{"head_dim": 64, "rope_base": 10000.0, "attn_scale": 0.125, "init_std_qkv": 0.0436, "beta2": 0.95, "weight_decay": 0.078, "final_lr_fraction": 0.0, "doc_mask": true}
Each number is 500 + 50 x the weight over its row's rms, rounded and kept within 0 to 999. Layers, rows and columns count from 0. Numbers have three digits each. The size before them is the row's rms in percent of the matrix's.

# layer 10 attention query, 128x128, rms 0.168, rows 56-63,120-127, columns 32-63
144:536602417561544528508564483554452536489542460494498540458522482497515494518373502582496524469355
109:494477556462541597398523535496517490519464481508473510489559431470437543534589492402566537497519
092:464461481542533493539468460495492417522421535442458431548451488443511444536450479573457459378382
132:505530369468597451504451513577528475487588542511466580477641519530459469475449502459448496440471
117:551544406488490426519463454585506480390657435547562555471515498521553457496469474494518491498491
091:540525438496477539543602523521476584584555475444449408538620420538501490461439471518481617520456
099:487488603556469489457612510459558467527496461453484407525452467469456505479484484435468533412480
066:521500493546522494451439655534480477485539528536460544470464573475475536437504508330501514483435
090:498535491629480507494620438508473526527407496435496540432525499399404460523458515486567493507411
125:469431500562493453485371477541551494520485510509570453348510539464438483553416391461483521519523
135:509538497461504523551591453490508498532435504438499444523531443507510473448498601513535460498523
118:530555451447498472599537499450494524526492600396442525517537462536539480443446546505469533475424
105:496600481465532485511548580446546470452487490431436557527446418601528478450493515495545454334459
162:538566521513503575485570542506517476507486451453445521613481503510490523442490556542535485447465
158:591500434544493487491511491531502492478607512541601539466548454576444496449491441418474525550535
121:531549429459583442395531448601455420511564598538549463465589631511451483494427496492520446505444
# layer 10 attention key, 64x128, rms 0.158, rows 56-63, columns 32-63
086:442546501485393472443490472511411581590518552488546519545429441470437461507509496487499376529545
088:478483488498491548448445437469513405545544515418490489432521521468547436516449440468516477449561
099:564576453433511496559488444517423514488512533485597452475543376521495469483504548459482499464490
087:521535431413455448496504448458555454415512521489518575430496427536496393480525508477502479443485
074:568531442489577494555408639531462547485589430530511557541478528623503483516448462547409483493490
095:481590478591482504504467505428482430489525517516489541572505545493538445510487521585538422461528
088:583445561536439416481481529544405561479561462438491487556653466553508573529435574452501498536524
088:477487497495518514374515497537482472500582494508443504451624550557434407537548416491580475550476
# layer 10 attention value, 64x128, rms 0.158, rows 0-55, columns 32-63
091:610501494606404488523512437519502483598519404467455467426447579452557429549540540504455484513494
092:452574528537518629480448541465462499416463524434436546529514606453525475422480535447476504575515
102:495496521490469520583458449479516473587533537525551460488509491456423430455447403624474501451522
108:493495505517559455505561535515573466383450538554477621492513546517430536489533567544492487509438
102:540517530568501514449520448469534520423488533464496549586476482508458495373567524459488540529497
105:507448463409554487501497534446453486492531524472578559567488424481472526543488462491476433497552
103:470553488532546534524459480499469513440457388538502473458463495591469475572481484570512510476484
095:506462507513485602400455573390478506516495510476478511507354473543543513596550529474523534401545
085:565494560456532593517579483475446536477482447433460487614455493469541493482417551525517591469501
107:460480497507486473411569467517419409430499508417560388466390543528454474498448506419508504465566
105:438485510564489494541446595490573425530461478590461495573495538486546485507436438470449492485489
094:512495493462507434561561427533464507599504504490531446469513408547507446591550496575522540498561
086:563552549434519499505529517406472576509432540437523371493414428554538517449489557610502584457513
103:559536503458492559571489577538522573456523543462530437501525553533516436435522396483433529533566
094:622525467553478494451413438537464531513569442530531608546540482494539544566536525412537463521456
102:462472525478559510477619487493495531399463503454428416488438536461441498644531478550456503479607
095:494555512674394496482497525493502513540513565463479530580567494435547462426488475337428474528493
112:467497446562539450474505579528695426519500460454495530581446455504537529547540522480503505527503
113:515513508540458432470639522542418573638511473510520443561392475485484505558508461523486479497570
097:557517490479506436567541503576460560554598551537531437464531555546533506491488514469493591428509
102:512453481446607539488462479496529511526523439482518572505516571519608487464408474523489488551438
094:421497522487493553520416467496514507524542530480448491505433531507554465594416513442467466497534
093:392514527519454541520546511476478622433450477438494511396439523431536508553495470476453450427548
089:510509489571441503401487578529583395494545535440567515516481560492430534539522486396456513551530
107:486478510521548463475447468424542493525468478472399408504536556443451519524502541536481439500459
084:670494467509412494488473451496490508496608455479505499570557464590485421568506536450416560502479
107:575451483510416496372449478481513470502524403557478497560516571554492471591518474503444540470471
097:470478564603478546503547432469547473545421499439439395541534599435540531573547403534511533443398
100:570494538449514540415302423486513465410502436534478519480483526535516541466415478488544470526507
102:491481490411528487461474478535489538423495520572460469523572561519517488476431460424526479537530
107:512531526456505545489471581423528510551447539526427568545464546418493511414468569575532532378503
108:490510475373473505502495521480570544536573490441569442430483392511494486584540533512469494552503
095:611495480565490487517479416588492588588603416442544471453503558514552523562533492489481519472407
094:579468464590481443423474522528566447542550477525553444490590523512491495589569597527428439469403
082:514429515541501490456542530426554561525481613537530513499439475628434546522523533470525527532525
107:520506532501465478588499448465517542474419478491495571593558400393540497404485511487504462440436
119:509481495629479486498465472534529513390535419483514577596545456555360513470452529446495563440505
097:372505504536499502628587587495544516503467492529475504451489436513500480507494468558466431512489
117:580514501555534523565527520540449407420494503506540558559522570493449512482528472563446476484493
085:435525499448490566473537563518466496404521426394585416495433434519436456513469515384487547545557
098:485477516533484470439505477536583435527452516461429549562425500478503475576524555547538457570563
095:488492466539482439605501461533468434420503593506524535587596519512458506415497438636471495524434
103:472458479517537456459542523511505505471504440530412552438433500463595487525523414529520480496562
100:485550502588464538483465546537406497584495562489523565515465497474405562586456462409429565452485
088:499502506528462585554581581527561502525481494524513577398467497433435538588514565553555392520427
095:460528504431485525509522574521500470494475519499437526520455424449618403520515517471471482472461
114:451556463435505485524499532546488549516543568544534431480523533597409547494447401446496433483506
100:494504503515452506478582521473473524542466498486484506485494424473500533488518563418430535513476
108:447495530337512548509559471448507424431515572432509369470483476457526454551530501528539454509509
105:467463503421560563536460455465506525491489497511571495488477413501471474343507504580596596478475
103:549496531521502570456467475524554566499508512529503482532508640447547425528489481437561618572522
092:522474505491434500583523536452453593469504306480429532495398419547567513591490520569534477525493
104:509545549456515457449414410451538477476485623477526420504453555509499469504514460437495608538477
113:575531461471520446559530399561445516493563566490641558373565476555611503446450515419504466607432
103:521456493515488580491508566447475432554561495517480512523463637539509473463512536490461573440516
095:479495518535562507495461431468493483527464490493461569505504539482532468484557505497581470501396
# layer 10 attention output (transposed), 128x128, rms 0.141, rows 0-55,64-119, columns 32-63
105:519531532543473494464559575477472477507609465554470498440565480397461469556568597522567546516441
107:594507604559543555447441543464540440405545550485481556508441474513495510489446523410410587496546
110:472545456505459534514485518480616514501543474554589428470492517500502479444479493479520476433509
121:566531639614466490508530474491551457460434569484591483462500499510410483525443486589450494529419
113:485546522480504471403501452478538469472471507544498494604463607502495554441529522554450552557403
124:523435515445494523590464428471501466539546504442387460570490472479412454538570561408480381473561
117:581465467446561497501486477419495497492495457537539479467446489595517486519452427472547573549464
113:524490469498513513573399531546509425481479460513481522527426523425474485491594478399558485374510
106:531525728504552500464497409443475464383556426492485556538447536519557474521465513489546546555579
118:506487520476550499490520453551575541544532386532557484499539413486514486546433419450470478540563
115:490480496503512501539500528443553493561480552601527528493502557581516464464453540493465564366521
106:438474570562443474498500473477528605557486506509387466450649432563480492467571454495486485587447
107:516485574454491493448499507560421524517480484519467452555463470596475490447498494555515596512485
111:499516520478508546583494524544531568441563561506447547541492520486501423420545525536424487577553
101:547542411544488486463530489529432502521614464529474560522425492553505620546497607427469476511548
113:468547597465536543491437564528522486577549447473459398602600506509453487504553390508512472508447
106:489465520577492541455524549502498519483556495519510549550565488537427534508398544443478515416531
130:571540414561524509555446390524511467508537569458387518521453603535511467521624461585482499512510
124:486532514517501406474528474538509559538517422459528489534574537575534500518602567365485397526585
105:476437522516491505483507497508404526472454480399457417489558469516641546469521476495558472535549
111:535487511563548432535557396433479461506506576521495510425401455516522419467516541608444437563498
102:535421506555493472595490456493526566555472512435500648486493535553616499493452427507416438486510
098:489495619544593494487506558482456498460457397483592549494607547512475442531464457425561538410527
101:501445472524435530512515485477489449500469538489465542477506493438480544576515468434503453507501
120:475482522445544493463470534448496470494570475548456492559619647483504504438448582543436510447493
088:568452538464460571499528532567416536529613508480455452528519448537479510535546528436514471552406
119:536493508436490504413416496539467549489477455585560422529534503513514494488533496506427479526388
113:475394483571533434396437517520521444565540549497533458513472607428537584491508409507517563393456
119:571504424454479510429528539461491468536476448500504588450417524477540528508364541450503443450533
111:503553486387561545512509541470493515498552478546454506526509407466513545498455529528534430584483
114:515551499526479543528463497512449509421538466561492604508450574558527439509525496517499519331533
124:532487530441492446542540543502486495428561461450471493420368548456471458469534565491512507543521
110:524482525564510503533425481507493538542566453445510466530487516547530449471528536567492428508493
115:547509524454507534481433510593436472592589429478563440554585574461503493455569496592487470445556
097:467454511517478519521509475488540594486457485469536583532484503636446561482500481516440544633532
118:531452524550530465516506433490435463467514595548518460633488475542485486482448609481482494455365
130:572535574554496570529544464506503526505505455511585505632520473566525550512421472496480503544458
111:516455553501439488519488560413521514510462578483551560490456440459408485498573533527476579513465
122:524560544492513548482508497598462473489530499479487415602476565448394558547531496586528500523510
102:504502495579556524535471495509613541465529481458486516506478443408436491582563472394529540572477
109:522527571539496465529503487559568487507517507408479495489379574464526546514597484525469478532496
105:490557457457498490492479514557534464529518526499560466544522499527513618508424592682526495510523
116:483573563459501531570487530494547576499445427461400502444526520521481467530507396541503518442586
116:478492361559527540479451473446483380523425433522465543525573525493503561564432564387482545417621
101:533531524587470528447480612451451414524475458430646541404553534500420472511475469534463511524435
110:508441536575505463539493548473474502494457502494386560482515394519520365538394510475364498495485
128:526498423476490578671525496482523494531446478503570490511509621505499547502436405428579455472603
108:491476471591573520475489566538511487445465419503479464491504456484515553497578553424464647509536
119:471406580514475493553483405529479458467532572504512457443467426363539468524488400477476510486415
116:498474403447466513418535444497545533387420519494468557461504406623574431429545489584517495570454
121:492521502526542543474423546542432490400573587480548450529427569470621553554417498482575516474477
103:611545558577497426556489516409512571445472483431448594485446525563481449487508471459466515528418
111:463479538517438401533452515535533499547470524505515502533533543493559501489433488450503400467497
117:448493503550461521490635462446402499464466534502557532476468466544553534481525507422518483660504
115:496466497429456600458458498462514552472521485524422570531549472429529433505533567540489525424492
110:534497484610466503457563560529544513476501509485509474517500470484505506547455578531594443459532
088:439445498438470517503433481548509514437418516478604510561508531560536566492393435497521493431423
081:478439439501411444502583490552539513557434470493534462513491456422516540516438525576495475487526
088:504412604447564456430550550507442536525534414494443554512512591410546560541508522491504517532557
090:479454559490411487486412520508412520585491392507491451534464538519562534484510527417540533449505
084:483543493485532500557482472553501540555508537456549511412517410435489468576468447433577468483504
091:471514445582444482500542555577492563493491519516597495441501525550561545524549471526531642559490
084:409562489509484481604544549572509551562550573525545494571522521508442590504557571512492424512519
100:470528547476599527544526413403500577530521510473470480504567463622533570456536430514526461688523
085:453459501524414515532551577500517448598467590540436497437475451494525476535614498443505476404458
091:417543342490450505496436433556482529523507605539449573518564508563467508482516613599496407490439
082:431473470511485527479509463532426526407477630459517443485512437509455525494595567495545473531452
090:511467513463511502512516613503479389439480580488532570520447531495477488524530533450571454548564
089:438516632546508483492435498468515441526499453507461550524495575536547517478585501428484415485500
090:554466522417433451418484511468516513537573444514530459495474505440417582508546564388641489503475
084:500544300458487513577507556532537533484510575467500448467539558451471421433490486642474541466553
089:544517567549471521478491457493480517433577508473587561510483508491616493432526570430613639436526
092:530483562412559474558490422468516477501470442506579436477475557497568497520541455602552497511563
085:531508389465461538485540548508426534499429441583552528500525444458501467495342515434540508460482
075:489527509504516586539446546534512414427451458575392548570471520444443498492524446497460645440452
090:511485473508508499513491439602598476420495453536589478515485490382442488499389531529393446488451
075:419542493473430530462483534501536565485533489463491447534619469493446582513530411355545400476516
083:526534502447502485519520574489484440458438496587564407553525412488422544521440519533491612506486
079:473459650459432532493450508468535448565567544549494440567486478477548567563456521548500505606532
099:543500545459642548547497461418490553457560475548477445503505498568482503503484417528602550559538
087:592515408504538545494540434545523523483408501502572523569417450564522507507515502529482501507588
081:352473456545440552485509566541468450477464428464603495565574648455482531468541483470587582490461
094:445492467569448477542555530533478427477559542473475569462485499503467510541483559573490463436581
090:498587517378452491574522502533462541413544409526469536463548362524456490527492626458435462610479
091:428538473498506386635540501535506576539420540545522420553565507521488467514585409540422501530467
087:522496575539426452551530436482478461612465533467510487498514542474489459499521533504399548435410
097:544522507492452450490558501537541508505448536443598421499524438485384503532563505467519495619456
084:475424607565484495451515459512469437525447495535561508595610507408480538464335496422462520418533
073:465495545451458500484591594476520466494529523594469544434482455399524510482575520424469527502557
083:453488405449504520542581504449537548427392539497437560478378415546488505527416461434498598563487
089:548427453448555447454494570469417452532474423537469428394520501443557507464400490466602489438510
085:424513580522539502445543504541518537477448460459489516436425603431424507597491552499521500494493
081:420431490458478511519457515490492472535510478477440498424506580341554525534587434460505498528494
089:464580480561567533450423401593513467514503512598462482518500484534603490500452497500465501467455
087:482501461468445493530484543468504575527448468565449528529487462550537458451573602435452503524493
081:528418424411439544580540453432408481516448576583490496423541571543634520427447535525465484522524
078:501394574443485508504496512461486520500549508552568420484593469545488483454437566511525485359526
087:508509630473500574508555594519481484508518439425499469472479424460439466603542472388518542497451
086:478500526476539465441445503530525420553543509527506498560502430460501526448432585419550560496452
081:498507484449473476570493526565473592480584492522478462603435556562565390460553451530512529526478
075:516403554464537472518532366505544502450478517563392398500517482394592494410463507395511468427550
084:476557380431514467491545503577513461537542515511556484476490663432403547543552467523558498458560
090:498546494611447506369497502452426472478551503480459552517482432493550463495547614573459498495445
082:437497602414472527528422461489509430500537503502487444481578551459432547492413406496422432524447
092:596531433523532444440474555536478618569441395571509520598551634513476514482443576509510587444468
088:441487538557497500533509494472419473528552433550489474585498635426459497659418479443472531456556
072:474444434569501533490531510446484467626434514493444532420500423516436468449575489555390511525522
083:435504506441464521455490494573499496543551609541598455547476473525469524459496530560467501466474
084:472486473540592621497593480436419472416464490527458532523567416538482498485579428459485502524510
096:542555506447509525455432577538533507539457532563457452579543531524420447538548529591495549401519
080:447491401588482398525508502572497534514465489497602431476472500519515503517468486486556499519472
096:529551502452423531489488503458482438505584473480554538557529505470439499510466495420555566488384